Each number is 200 + 30 x the weight over its row's rms, rounded and kept within 0 to 999. Layers, rows and columns count from 0. The size before them is the row's rms in percent of the matrix's.

# layer 2 MLP up, 256x64, rms 0.144, rows 48-102, columns 0-63
083,227,169,238,259,229,158,205,150,190,198,223,184,185,219,245,199,208,227,184,253,209,199,253,230,175,130,221,135,231,189,199,222,181,219,232,165,207,162,250,212,230,228,182,172,200,188,200,186,219,221,210,210,158,189,222,251,190,193,240,251,191,234,213,169
121,195,195,189,194,253,170,228,196,222,153,153,166,209,165,208,227,177,199,261,218,244,218,194,242,163,198,241,141,236,179,190,213,233,183,192,204,207,123,187,180,174,198,136,213,195,198,164,174,204,228,206,205,209,203,193,167,220,245,270,202,227,239,223,221
086,176,214,233,185,242,159,228,171,166,162,280,200,262,177,195,217,228,167,159,251,212,171,207,204,223,173,180,193,177,191,195,189,234,266,165,172,203,241,269,200,159,183,165,206,241,190,226,211,200,192,224,176,229,193,204,181,207,190,155,196,203,216,152,212
088,223,182,204,212,174,202,256,220,176,181,219,210,163,138,215,160,239,190,147,258,170,191,155,195,199,188,176,211,172,192,166,256,173,207,246,197,206,183,229,163,223,192,220,146,206,209,244,165,137,152,149,183,213,175,191,179,210,169,236,236,191,212,199,208
085,201,159,222,233,186,183,209,186,167,121,188,263,160,196,197,210,201,183,198,188,255,201,252,221,224,225,240,192,174,163,244,191,229,182,193,201,218,178,163,194,193,248,202,186,204,228,220,191,220,164,170,190,205,218,197,134,257,205,200,260,161,226,226,251
090,168,175,239,174,207,159,180,247,217,191,247,192,226,211,190,192,240,187,220,201,201,215,240,216,168,216,226,228,252,250,215,174,192,235,210,211,239,206,216,219,204,185,157,172,226,216,209,188,183,194,180,150,218,181,272,210,144,214,182,204,263,276,220,244
087,221,154,279,176,209,211,203,191,176,196,225,188,169,197,185,143,182,203,151,248,210,224,240,199,183,217,276,227,202,152,171,243,218,208,220,188,229,177,207,191,209,191,157,203,187,175,146,182,212,123,218,215,167,165,204,219,249,210,223,190,199,205,238,221
097,249,230,199,226,186,206,229,201,191,144,238,170,173,215,218,223,223,181,171,187,181,225,208,205,184,241,197,187,169,188,200,259,201,245,226,196,187,183,179,238,179,240,155,244,172,214,173,184,228,171,177,176,178,181,175,234,151,261,156,129,168,228,178,158
091,179,185,205,222,159,178,170,215,241,257,149,193,179,165,182,201,200,202,172,165,165,139,174,217,180,200,224,209,260,210,158,187,211,250,259,201,243,269,178,169,189,207,226,156,190,182,205,229,133,222,215,148,192,178,225,206,203,210,176,219,208,205,193,178
097,224,246,255,177,160,189,214,173,231,206,165,205,221,175,222,212,272,239,191,238,213,179,159,194,167,235,219,253,158,209,183,182,281,200,203,201,199,228,219,205,184,191,154,184,212,270,227,227,191,217,256,214,202,186,199,210,213,163,207,169,197,173,162,173
119,254,264,148,117,211,208,253,222,169,167,229,186,202,223,194,171,194,212,175,223,220,158,196,221,205,176,192,170,202,174,205,204,193,196,201,177,146,215,222,155,217,237,171,207,190,194,179,221,264,162,191,222,253,191,154,155,183,233,206,179,237,206,185,181
075,213,194,165,214,184,185,209,164,232,166,156,176,210,258,200,216,203,181,176,193,212,185,226,216,140,171,252,150,274,207,223,157,189,195,197,212,230,246,153,205,207,207,244,216,168,252,208,233,201,186,255,162,173,166,230,232,210,206,202,168,243,167,208,176
093,204,180,183,220,211,241,193,199,141,166,136,213,158,212,222,191,197,206,188,218,164,214,269,220,221,229,228,229,224,146,189,208,223,151,214,212,172,232,181,208,193,246,183,159,201,250,215,251,194,177,210,192,291,199,225,211,188,176,189,213,157,224,174,231
082,166,244,216,152,262,208,166,206,187,180,135,182,189,180,157,261,242,219,183,180,231,177,246,182,218,239,232,246,172,201,209,180,212,220,223,162,190,212,202,209,204,203,187,212,187,190,180,219,194,220,207,209,238,177,232,172,250,171,224,200,205,179,206,298
087,157,168,189,198,181,239,178,209,215,152,211,200,173,225,167,219,198,231,202,205,205,162,255,216,189,216,245,198,233,178,219,172,234,231,150,212,177,184,186,183,176,245,267,178,198,147,150,180,199,230,278,216,225,173,226,193,233,172,164,206,181,187,185,256
102,184,162,202,214,129,199,164,169,231,189,160,181,172,208,253,255,162,184,206,184,131,177,215,208,241,200,197,233,201,206,212,251,241,214,232,155,246,205,197,207,229,194,201,221,218,232,190,158,161,243,218,165,175,151,198,188,197,163,167,185,153,179,202,181
083,206,219,260,224,191,223,219,175,213,175,212,228,213,225,218,244,214,208,219,141,179,202,240,174,230,191,183,191,197,189,228,188,146,189,241,210,202,206,211,261,275,226,207,203,222,180,138,226,218,185,259,184,218,154,190,178,201,259,243,205,248,220,199,240
101,181,144,229,248,152,166,229,225,165,168,190,137,141,207,217,173,181,192,196,204,164,205,248,216,174,138,204,147,203,251,189,216,151,164,218,157,216,209,229,181,215,202,222,191,202,190,190,179,196,218,214,200,195,139,198,205,221,195,205,248,210,258,185,172
094,253,214,211,199,264,194,164,176,205,171,209,160,250,170,199,197,217,203,157,237,238,186,231,223,236,224,187,172,228,120,263,203,217,176,255,206,204,174,230,207,163,222,173,190,205,180,175,143,230,160,223,215,216,201,187,182,216,213,152,198,170,179,220,229
094,234,215,180,248,174,202,215,223,206,199,232,238,164,246,202,171,192,224,167,178,255,205,216,231,223,200,202,197,208,123,212,186,196,190,244,225,145,176,163,186,202,173,203,189,124,192,227,144,176,162,247,167,181,140,210,184,188,171,186,220,220,231,192,229
095,211,238,157,145,217,204,207,215,232,220,207,190,210,202,202,157,183,193,162,237,198,149,217,215,155,203,193,179,141,230,213,238,221,252,219,142,146,201,177,204,264,225,213,194,123,153,229,213,207,196,202,203,235,177,203,238,240,206,215,204,246,200,223,205
089,114,191,230,168,236,253,240,158,207,165,198,199,166,190,188,206,165,170,249,203,176,197,235,219,192,195,230,192,267,220,249,237,217,183,227,175,233,228,189,182,234,207,230,197,178,199,198,237,197,161,169,176,191,174,216,193,243,198,218,240,147,216,250,205
110,236,207,178,182,239,121,273,189,216,228,250,162,177,189,212,186,240,122,177,247,196,188,217,194,234,203,219,175,228,212,192,185,186,204,219,186,188,244,166,159,197,172,267,201,190,182,211,229,195,158,224,186,194,180,185,177,227,233,200,227,185,227,185,153
083,217,231,203,191,220,210,226,239,189,181,165,208,149,174,187,231,244,216,143,209,238,162,180,234,178,195,207,199,195,192,153,179,203,245,156,194,114,198,206,180,194,235,229,234,237,159,206,175,220,161,196,228,239,214,241,159,162,243,223,190,151,226,195,223
092,168,153,158,191,224,226,259,209,220,193,206,245,218,191,130,228,160,224,183,197,231,187,147,177,212,188,201,204,167,233,276,219,186,236,226,177,215,186,206,176,208,198,170,180,222,211,229,190,177,240,153,204,210,191,174,125,183,173,218,244,230,191,211,240
115,221,216,143,148,178,173,229,200,269,192,212,191,255,173,201,216,146,181,167,213,187,202,187,175,229,153,204,204,222,178,215,227,174,230,203,175,181,213,192,173,253,203,179,181,226,194,181,222,159,245,207,186,163,194,168,130,221,165,212,138,145,204,185,219
099,157,190,183,227,221,178,165,210,245,175,171,228,227,203,228,207,204,228,177,204,226,205,214,215,187,160,186,203,200,193,203,236,186,158,246,166,238,159,211,250,183,152,208,119,212,198,175,187,138,182,175,251,212,166,213,159,122,203,211,221,169,173,220,216
138,238,217,139,264,207,215,213,261,211,183,196,125,162,191,236,205,189,225,245,229,172,201,214,196,223,200,242,178,201,211,228,224,210,228,219,193,227,219,198,179,138,222,211,228,177,230,233,243,228,148,197,223,233,184,228,214,234,157,193,228,200,163,163,174
088,154,173,195,216,186,223,178,181,179,188,164,160,238,231,177,200,228,245,175,216,165,220,185,213,141,232,201,193,195,168,250,166,239,202,170,164,181,245,194,211,187,228,178,182,192,200,181,182,254,236,266,157,198,192,208,170,274,179,176,193,212,183,179,135
141,180,221,222,193,207,235,206,201,164,211,172,201,216,188,230,241,228,214,164,176,170,268,255,214,248,166,173,236,190,208,195,294,217,193,188,165,196,233,184,167,190,212,178,232,218,217,170,217,185,150,176,184,234,180,188,180,206,258,219,210,215,212,138,248
099,123,204,199,227,218,183,248,184,215,152,182,274,152,204,180,251,180,187,205,200,249,168,188,192,181,265,253,195,194,235,165,205,196,253,176,162,193,188,173,187,190,204,172,205,222,216,175,202,185,163,236,234,182,226,185,190,218,242,217,233,177,230,232,179
098,165,231,206,178,133,203,141,154,187,234,187,156,189,176,177,190,193,196,243,208,222,159,142,187,203,233,197,231,259,222,175,226,281,197,171,165,195,193,166,192,224,181,203,193,163,178,238,238,214,210,238,184,198,198,254,180,219,179,208,178,216,199,234,238
097,173,218,169,130,176,171,229,197,192,130,246,201,213,223,211,202,230,226,175,238,196,224,213,230,167,158,191,122,221,182,254,158,199,195,177,172,195,205,208,163,203,182,230,225,242,193,161,216,199,205,218,179,183,248,212,151,216,163,214,179,250,186,234,224
092,158,145,165,161,208,196,239,212,178,204,160,178,224,153,211,216,224,153,178,172,189,204,181,202,187,257,253,204,256,190,195,216,178,182,180,190,233,183,144,240,237,187,167,175,208,115,184,204,188,234,219,248,219,185,226,194,236,202,245,225,206,228,203,201
086,241,195,248,134,220,189,240,164,196,202,175,190,147,163,227,232,224,202,194,227,182,159,175,216,221,184,252,205,180,213,222,221,146,227,243,150,214,242,201,217,190,169,188,220,123,213,223,219,225,204,223,222,178,179,198,219,240,240,215,176,248,226,235,192
083,178,154,210,221,227,206,221,169,253,195,178,147,183,217,207,251,214,212,219,135,248,209,209,168,207,173,223,216,147,215,227,257,202,191,173,136,244,179,219,238,167,231,196,178,169,220,221,176,238,188,207,195,198,204,250,210,215,203,239,183,181,197,160,140
099,143,234,153,196,180,188,216,221,218,154,207,197,147,197,252,241,236,175,214,211,201,147,179,219,210,202,199,175,154,201,219,266,239,232,254,168,237,200,198,228,173,217,200,200,203,239,202,158,244,213,164,193,237,225,215,192,212,202,162,244,183,177,257,216
108,175,231,171,176,225,216,235,210,250,167,220,178,196,226,177,216,161,201,272,224,170,182,238,225,203,210,194,214,148,231,249,221,199,194,226,192,264,151,209,211,224,232,175,207,217,171,194,193,191,167,208,216,227,205,203,133,191,243,195,198,191,116,235,232
107,194,223,159,186,232,164,190,179,257,204,202,198,168,239,261,207,230,223,194,198,146,144,239,244,219,196,224,221,221,212,213,253,214,228,196,191,149,225,199,146,222,243,207,190,207,224,234,226,236,152,204,208,235,213,212,175,204,199,150,203,241,156,248,177
074,202,192,236,208,183,163,175,160,197,165,194,196,186,210,195,217,235,186,251,180,199,258,242,204,238,232,212,162,254,180,204,251,147,170,209,211,214,166,168,196,217,204,141,242,214,202,142,167,226,178,197,197,198,252,218,175,175,185,168,194,251,182,165,141
098,168,137,185,233,138,205,227,251,185,179,220,136,178,187,216,167,170,199,200,183,211,219,198,202,202,215,219,142,192,207,180,223,231,184,172,190,190,261,173,226,188,165,226,216,172,217,185,230,143,203,235,130,177,181,188,202,191,256,211,142,222,174,192,210
088,230,195,177,176,181,231,178,188,229,228,121,213,187,195,213,205,215,212,223,233,208,226,159,200,231,239,209,123,151,216,201,226,177,219,210,206,214,195,192,217,213,127,191,232,196,213,167,277,223,175,216,226,230,176,259,138,188,233,183,201,208,220,215,219
105,251,243,168,202,180,185,160,187,187,201,234,151,268,221,163,252,181,171,154,168,188,227,175,232,249,192,237,228,196,229,207,175,188,168,165,194,235,175,154,174,199,194,158,222,149,196,158,224,156,200,218,221,155,162,223,184,187,178,209,204,165,201,173,202
103,152,178,155,198,199,223,189,156,200,199,232,217,173,203,226,205,238,220,223,167,198,225,187,264,243,158,189,190,246,211,229,213,208,207,174,176,188,174,196,196,238,152,202,156,254,171,179,191,153,195,187,171,243,237,206,183,196,218,171,203,210,253,227,290
089,165,196,182,160,155,225,197,225,218,209,229,189,204,186,220,226,167,200,186,211,158,163,147,217,179,193,164,224,257,194,196,229,222,245,262,140,174,175,232,147,133,196,230,144,192,144,189,186,211,182,180,179,203,205,237,186,164,192,203,219,160,208,178,181
079,193,176,247,184,245,170,243,172,184,178,222,195,234,195,185,159,216,287,273,199,197,199,216,210,105,193,193,183,251,220,192,221,225,247,191,173,186,195,186,192,182,194,164,191,207,241,171,192,212,190,229,218,209,197,170,212,138,214,171,176,198,172,210,232
098,166,215,206,217,171,174,217,187,219,129,215,116,185,228,191,226,210,239,199,225,210,149,223,241,195,237,213,215,223,227,173,205,228,178,201,271,204,239,217,196,174,191,194,222,161,274,166,163,157,148,191,186,211,168,224,221,215,211,173,182,204,189,181,223
095,241,204,175,229,194,205,220,252,172,203,221,179,215,177,214,202,230,163,219,205,165,215,182,200,175,222,193,145,239,192,168,190,249,244,151,202,216,229,198,180,156,245,163,213,204,286,205,197,211,149,201,191,232,211,229,171,202,170,173,217,172,285,207,223
097,169,200,224,190,128,228,155,191,135,169,158,181,194,197,191,191,211,183,187,197,142,187,249,232,177,250,233,200,187,220,159,191,229,161,209,169,205,202,176,198,226,204,221,168,194,194,178,182,178,190,191,227,212,178,170,249,229,222,141,235,179,251,191,271
109,179,151,207,189,204,214,254,196,197,177,214,148,180,149,189,189,121,225,215,200,218,210,219,238,193,206,196,216,175,232,186,168,230,185,124,161,213,189,181,189,174,181,209,159,249,186,167,211,222,217,167,191,209,182,238,147,206,214,190,288,225,225,224,200
099,193,187,172,251,175,209,206,183,245,199,210,146,212,212,180,240,219,180,220,269,189,187,231,172,224,223,176,171,141,178,181,146,210,266,231,177,149,212,212,154,199,228,236,160,209,234,193,181,191,281,201,176,174,192,202,170,209,177,215,205,162,209,191,220
085,259,185,259,261,188,181,216,183,153,218,182,198,175,211,225,209,163,173,176,190,202,196,213,209,239,229,238,188,170,195,147,220,114,235,178,165,201,178,246,208,198,234,189,161,184,192,198,185,250,174,160,215,223,160,191,199,180,174,222,252,183,230,167,198
109,208,224,181,227,177,191,204,177,244,201,230,189,212,198,225,209,256,176,170,230,181,202,182,170,179,272,208,197,155,228,192,172,207,234,210,152,150,212,169,161,212,212,139,237,151,252,234,212,228,201,198,237,184,162,145,242,209,197,175,214,197,171,142,186
109,236,181,181,241,171,152,251,206,244,170,212,198,215,227,198,230,185,262,145,217,237,182,159,220,196,229,246,152,214,225,135,170,208,175,214,207,228,155,195,240,230,206,189,199,181,215,188,214,215,234,156,151,186,185,191,150,166,178,177,163,189,178,178,181
106,131,222,181,265,231,189,235,195,204,164,231,189,211,171,240,161,199,210,206,236,182,217,215,260,217,179,219,141,238,174,177,168,206,231,164,163,220,161,218,244,227,199,149,186,235,177,230,153,211,235,251,220,188,235,220,193,211,183,198,191,206,230,211,171
# layer 2 MLP down (transposed), 256x64, rms 0.129, rows 48-101, columns 0-63
083,186,221,211,222,160,144,229,172,195,159,209,175,211,224,224,253,217,230,206,177,218,199,215,205,238,174,197,177,145,152,199,196,178,171,139,200,225,194,229,179,254,169,201,209,221,153,185,178,225,182,246,187,171,267,145,217,169,233,196,196,173,211,182,138
114,204,227,141,220,229,183,174,231,251,182,183,178,251,184,193,203,218,258,190,247,202,154,165,224,197,208,216,171,198,170,211,271,192,224,212,213,228,209,172,202,216,199,114,179,149,173,161,194,228,221,194,203,205,246,233,170,224,160,181,224,179,197,170,233
082,169,162,270,223,236,220,196,191,205,183,141,201,167,161,148,215,214,196,242,180,212,184,221,201,179,195,255,232,237,212,227,190,198,214,218,236,171,172,222,221,211,135,225,156,183,170,150,207,163,169,157,195,209,177,247,239,229,177,208,240,168,222,184,187
076,185,220,179,237,228,199,184,170,219,180,199,154,257,173,168,212,178,171,267,164,193,251,249,269,162,177,210,259,168,221,209,195,219,165,233,239,244,208,235,207,180,205,209,198,191,246,178,200,150,223,241,171,211,188,234,178,217,165,221,197,199,198,172,192
094,195,237,219,155,173,218,239,197,233,178,184,229,193,235,229,165,215,200,188,223,209,171,187,161,202,192,186,207,163,192,166,220,176,178,211,189,199,198,187,241,173,180,191,240,183,229,162,224,208,186,208,163,245,182,222,172,228,281,250,126,243,141,247,166
087,188,186,227,178,254,127,194,196,168,200,149,246,202,205,156,225,212,167,197,172,211,214,239,199,213,257,194,233,170,161,226,156,198,190,215,227,170,226,168,200,228,186,242,237,173,217,206,200,120,190,175,213,177,183,182,190,208,180,180,166,187,178,274,228
090,206,212,141,234,200,214,208,193,230,189,195,167,144,247,131,185,146,242,224,168,189,171,166,259,187,177,211,171,232,151,183,180,192,207,178,220,246,221,180,177,210,171,201,200,222,237,194,182,229,229,200,169,222,160,169,215,194,168,201,221,242,233,216,137
094,263,158,186,174,137,183,163,220,238,208,183,249,203,212,184,253,206,217,205,216,242,230,228,176,249,225,185,150,160,220,181,238,197,206,187,238,184,207,188,179,188,243,153,200,207,250,240,213,191,201,198,216,234,235,212,252,213,155,199,168,226,249,218,196
092,177,239,170,171,220,195,204,174,129,214,263,210,211,233,225,164,214,171,219,271,201,232,255,248,242,195,144,206,214,195,232,230,219,189,208,227,202,172,234,159,194,183,192,201,176,177,245,261,208,188,172,205,195,194,185,173,192,162,182,222,138,196,208,197
089,172,178,189,219,197,165,164,209,193,143,224,159,152,234,168,187,198,233,167,160,179,195,194,249,212,197,207,199,186,213,179,182,206,246,201,203,213,166,167,190,277,145,243,153,188,210,210,173,171,180,169,250,221,198,186,153,144,220,250,176,205,235,196,229
113,192,233,252,172,179,234,215,240,198,172,174,236,212,195,149,223,275,229,160,167,199,184,217,161,160,171,214,208,181,197,194,197,167,222,253,170,187,215,232,239,185,206,226,186,203,170,178,181,146,241,184,221,216,192,210,169,184,255,120,199,207,164,210,190
082,208,177,216,213,160,202,205,180,169,245,135,239,180,266,231,145,161,207,230,171,174,227,217,232,178,208,164,210,197,179,235,193,148,188,160,250,189,195,238,211,199,182,197,183,214,160,186,168,176,238,242,189,145,216,144,200,207,149,198,201,177,171,220,186
113,181,178,229,219,171,245,211,205,261,237,173,230,252,203,250,248,203,233,256,183,207,190,173,176,186,204,230,181,157,192,220,175,204,229,149,196,242,159,232,181,200,214,225,189,198,184,174,185,173,226,216,206,156,224,190,163,153,222,197,223,202,166,146,268
097,170,166,241,136,162,167,207,246,234,232,239,231,195,213,235,163,210,209,174,226,133,200,191,196,207,180,211,184,252,173,143,181,229,185,210,223,199,183,230,178,212,187,247,149,229,206,215,157,205,130,184,187,222,222,175,176,199,176,148,182,214,202,230,195
110,204,186,165,217,212,172,216,148,194,181,192,174,263,212,188,219,275,238,238,151,219,232,203,240,151,166,219,187,212,200,230,215,223,152,172,209,200,219,187,196,213,214,185,197,220,203,209,223,151,181,171,149,156,199,207,176,145,218,177,227,196,260,194,136
110,154,256,214,159,235,242,174,186,244,177,199,268,230,269,216,207,196,223,198,159,164,187,234,193,176,153,208,199,207,167,183,212,259,175,179,171,213,206,242,195,199,218,222,174,179,176,209,230,241,174,235,153,180,216,225,192,206,193,168,156,178,236,236,194
089,167,167,205,177,180,176,203,177,236,213,140,206,171,165,219,216,190,143,193,152,206,189,167,193,203,212,144,206,181,153,195,261,232,203,218,166,271,253,211,195,164,218,221,198,192,219,267,221,227,204,205,250,183,221,181,177,193,184,165,221,152,222,176,169
104,194,141,164,208,171,187,201,195,172,160,164,263,206,205,234,220,214,221,161,190,183,211,197,234,202,192,208,166,174,199,214,174,185,205,204,256,217,206,188,193,129,145,201,242,220,204,214,137,196,165,192,205,196,165,213,168,163,215,173,156,148,242,236,262
086,184,240,203,200,163,190,134,163,229,228,161,228,186,222,233,202,174,211,221,203,168,170,187,159,138,242,177,226,211,195,156,154,196,186,221,227,172,205,208,205,243,206,249,249,153,273,200,189,162,168,213,206,211,148,235,194,230,199,187,237,175,215,209,206
092,163,176,235,226,179,252,206,186,178,159,177,179,157,221,228,231,194,225,215,220,206,184,186,222,184,220,206,166,208,186,231,200,222,131,158,222,152,176,204,230,269,218,215,233,219,211,217,261,194,221,207,245,171,170,187,184,178,191,183,198,198,106,231,188
094,195,219,227,178,242,203,172,186,221,212,186,212,192,205,229,185,236,245,168,269,244,177,216,184,136,185,225,195,159,200,196,192,188,243,269,192,183,172,265,209,208,175,223,185,212,209,193,245,159,192,233,183,188,242,217,230,210,209,215,134,191,251,198,251
097,220,218,176,169,184,202,192,202,108,226,234,202,200,218,177,184,193,186,238,187,171,242,209,166,244,193,153,183,185,205,203,197,168,174,150,190,184,130,232,211,261,137,204,247,210,187,173,177,195,183,176,226,231,228,152,204,205,167,211,171,236,189,158,215
103,193,222,252,208,242,254,201,174,230,216,128,168,172,191,198,200,212,230,183,138,203,121,198,193,170,210,176,173,238,190,204,185,169,183,224,210,195,214,211,178,176,180,183,213,163,166,192,166,205,197,179,196,195,218,230,227,233,138,216,281,250,204,194,215
088,155,203,283,230,223,118,178,194,201,176,191,197,201,228,194,236,176,249,170,211,191,165,175,204,190,203,223,239,241,228,201,215,184,218,202,183,220,218,291,235,221,188,188,219,255,171,228,210,219,189,197,157,183,191,146,185,195,208,155,190,211,226,227,188
085,200,260,206,155,211,211,205,232,169,223,198,227,227,219,293,226,190,158,215,149,142,210,226,210,176,205,218,156,219,207,178,191,222,196,191,237,216,186,173,227,164,180,207,204,180,150,233,209,210,189,208,135,192,218,190,262,254,222,206,166,182,206,166,170
129,221,247,205,164,185,168,229,185,275,249,181,208,189,196,202,177,199,143,206,244,210,191,188,201,186,127,290,235,206,193,155,172,233,184,173,214,210,156,170,229,231,178,204,174,183,198,207,233,218,207,184,209,173,183,188,191,169,148,199,211,190,164,156,191
086,183,122,229,176,183,204,226,214,180,223,199,207,212,134,173,195,240,216,183,207,179,168,219,191,195,216,172,192,188,143,205,219,135,143,174,256,175,201,138,188,210,239,197,153,236,166,186,205,188,168,184,194,226,194,174,203,185,228,170,234,240,180,162,241
144,203,200,174,227,135,181,229,173,223,239,181,119,213,195,224,208,196,212,220,201,179,209,205,174,188,198,229,206,209,204,180,206,191,233,136,220,176,220,187,226,168,215,209,247,137,219,217,235,256,198,215,268,195,214,192,106,214,182,205,238,185,185,222,209
094,212,188,146,186,156,198,187,225,201,188,179,222,216,200,170,188,165,219,183,183,181,129,174,227,204,171,179,227,285,156,202,145,214,145,201,180,238,168,206,173,206,235,234,190,182,200,181,170,172,170,199,203,150,224,186,248,180,239,204,186,227,136,201,224
121,185,186,237,168,170,238,187,200,207,179,220,206,156,174,251,192,189,171,230,211,206,221,256,230,172,171,248,211,205,272,179,226,171,210,201,199,246,173,227,181,201,152,231,191,211,260,211,203,277,236,167,183,214,169,191,181,181,185,231,226,179,233,150,227
098,164,235,174,214,163,135,202,140,193,202,155,206,156,213,196,216,194,168,205,130,266,210,168,180,204,228,250,235,222,230,196,178,137,183,177,176,226,185,223,222,190,266,169,227,217,194,176,183,183,204,207,207,180,222,211,192,172,215,176,198,222,157,184,243
083,138,159,242,157,254,194,226,237,190,229,180,202,210,166,246,193,216,183,200,218,194,234,224,167,197,217,213,200,240,222,223,198,253,205,144,163,192,157,197,208,186,178,244,222,195,181,193,200,134,172,223,159,181,216,185,203,242,274,199,206,196,215,228,152
106,165,130,209,202,200,204,188,247,188,172,186,200,205,194,213,174,207,186,170,254,203,238,210,199,168,211,211,242,249,257,197,200,194,165,189,218,209,220,185,202,190,103,221,173,201,213,177,206,176,179,207,152,240,210,208,196,231,180,237,215,271,255,252,201
096,175,186,210,245,210,209,178,180,211,261,218,108,232,195,233,210,251,138,253,216,181,200,211,215,176,196,196,173,175,214,149,172,186,175,200,249,219,219,160,211,205,211,265,192,186,195,205,252,191,212,180,225,202,216,213,235,161,135,189,192,175,205,179,194
090,275,209,193,236,208,181,151,189,216,159,265,220,186,232,159,198,130,251,214,171,228,202,198,191,223,200,231,168,202,149,185,232,199,220,175,233,218,214,187,170,151,211,131,161,179,182,208,175,192,201,165,234,201,249,213,222,173,173,209,189,210,175,191,220
082,200,215,199,161,137,181,185,198,153,235,212,166,199,250,207,183,219,185,239,254,194,222,222,188,216,229,234,182,194,190,154,156,127,199,213,198,190,225,190,196,195,203,228,189,158,171,206,180,144,248,221,152,194,127,185,233,222,243,214,163,202,238,186,201
104,186,211,143,208,218,248,167,199,182,139,194,178,178,197,180,182,177,240,156,200,241,190,192,170,189,187,187,216,205,205,219,213,176,208,184,150,193,147,241,206,206,228,181,208,230,174,135,181,186,169,216,193,136,221,191,213,133,210,256,203,247,193,221,264
094,210,172,203,165,191,212,211,197,144,202,180,271,180,218,222,212,177,216,186,198,228,200,230,220,196,172,146,227,209,203,219,212,166,233,130,218,163,181,191,231,253,199,233,211,194,252,216,170,215,222,198,169,256,185,191,200,250,217,260,175,163,262,172,230
104,160,210,166,184,179,167,157,138,214,226,232,237,184,184,214,186,222,199,233,207,186,166,204,176,171,247,195,182,236,195,171,205,250,183,195,272,184,215,207,190,219,174,174,192,201,234,151,185,166,120,144,181,240,239,233,217,203,190,189,215,211,153,233,208
087,190,195,243,129,202,188,248,231,226,147,204,230,218,201,173,208,236,202,229,189,197,164,168,181,204,261,225,184,131,192,174,176,208,215,251,226,151,231,200,203,206,208,226,195,154,261,214,169,216,262,222,224,187,167,179,174,239,223,208,195,225,172,214,200
096,193,219,196,185,240,181,201,197,269,195,182,238,188,273,220,173,213,179,161,232,226,235,193,223,178,216,168,238,231,188,201,237,144,241,205,224,235,205,228,231,173,194,173,216,197,183,152,172,195,208,152,205,247,208,215,156,180,141,193,179,274,187,212,201
088,190,242,231,255,179,202,144,212,224,174,195,222,251,245,213,206,217,197,184,196,204,229,167,238,244,220,195,156,173,147,182,171,157,151,191,231,151,214,209,217,249,218,225,172,209,224,219,223,258,192,173,204,203,180,217,256,233,162,186,167,167,200,192,238
112,276,179,178,256,221,173,153,220,233,182,189,223,147,172,220,243,231,214,172,179,229,217,234,180,208,275,243,204,185,213,190,202,229,209,219,224,241,188,241,173,195,214,157,196,184,219,187,197,195,189,216,180,164,205,218,217,180,220,194,123,206,254,188,236
109,155,263,215,202,255,198,220,183,198,194,198,234,245,192,220,239,188,200,240,157,187,191,226,183,161,187,150,238,232,192,150,241,161,212,196,242,228,217,205,187,203,232,218,196,205,172,208,122,177,162,200,180,158,209,213,195,264,240,216,229,234,181,206,167
104,174,200,250,187,277,155,215,176,238,211,225,269,240,189,190,223,229,160,210,204,266,184,230,218,172,224,177,235,148,145,192,206,193,221,217,246,252,168,193,176,190,216,168,212,226,202,230,176,219,170,201,230,199,237,203,212,175,202,151,220,216,186,211,218
078,215,194,159,234,166,172,157,186,215,196,199,150,196,219,218,218,196,156,225,188,159,248,229,239,196,227,237,215,222,199,197,159,229,186,207,175,208,214,222,216,196,199,254,191,140,248,153,208,143,213,195,163,215,132,237,195,259,214,224,162,198,202,158,173
107,174,145,242,186,186,227,179,144,219,235,210,230,221,293,204,205,186,206,223,228,191,246,143,193,187,216,171,197,179,194,161,222,180,237,136,231,179,180,196,250,239,210,187,198,168,189,232,221,271,189,196,210,193,186,204,204,245,215,176,241,211,205,201,204
095,193,183,143,205,213,181,226,186,190,139,220,215,181,179,221,185,216,213,249,214,183,290,217,183,201,211,211,199,198,217,208,167,210,241,234,231,218,177,205,228,191,141,208,233,163,138,218,242,188,213,170,204,209,236,227,157,191,128,206,150,192,186,196,247
086,197,183,230,146,250,219,153,236,228,231,171,248,168,225,247,200,178,210,186,166,194,182,173,210,154,164,174,207,212,178,179,208,180,133,188,191,188,174,224,159,207,188,227,183,186,140,203,209,190,178,220,199,165,158,203,206,180,197,272,186,163,152,238,157
103,196,236,250,188,176,238,202,168,142,214,160,190,191,224,214,198,207,144,204,175,230,229,171,226,179,175,246,251,212,195,213,270,201,222,220,190,240,242,184,193,157,245,171,165,245,220,214,151,225,217,229,182,225,182,217,170,173,177,200,216,240,244,178,231
099,131,182,215,227,193,239,199,145,187,190,189,188,185,206,210,195,181,224,182,165,154,220,223,185,168,184,185,238,250,228,219,188,194,147,214,218,145,173,210,207,255,190,190,223,173,221,169,166,169,220,188,184,166,137,263,237,187,197,164,240,215,245,205,240
085,120,181,192,202,235,229,159,170,257,162,196,248,173,242,189,216,190,198,220,224,204,207,229,244,185,192,176,195,181,199,208,212,200,166,167,220,217,192,221,181,223,166,199,180,232,173,168,201,219,258,191,187,217,216,212,147,243,170,220,151,176,171,233,119
101,168,194,152,216,237,234,156,182,182,194,188,236,186,176,186,255,182,222,219,141,205,196,151,191,207,189,120,243,217,203,199,204,206,202,208,181,146,203,141,159,225,222,197,208,217,203,173,146,176,212,183,167,175,181,227,214,176,259,232,219,238,171,159,178
119,232,195,216,248,175,178,188,180,243,203,198,218,212,185,227,244,204,288,158,226,196,198,182,177,193,205,242,231,255,287,170,215,200,201,172,233,218,152,209,218,200,203,198,203,250,176,218,216,198,147,192,174,247,247,207,224,192,168,183,211,162,225,211,170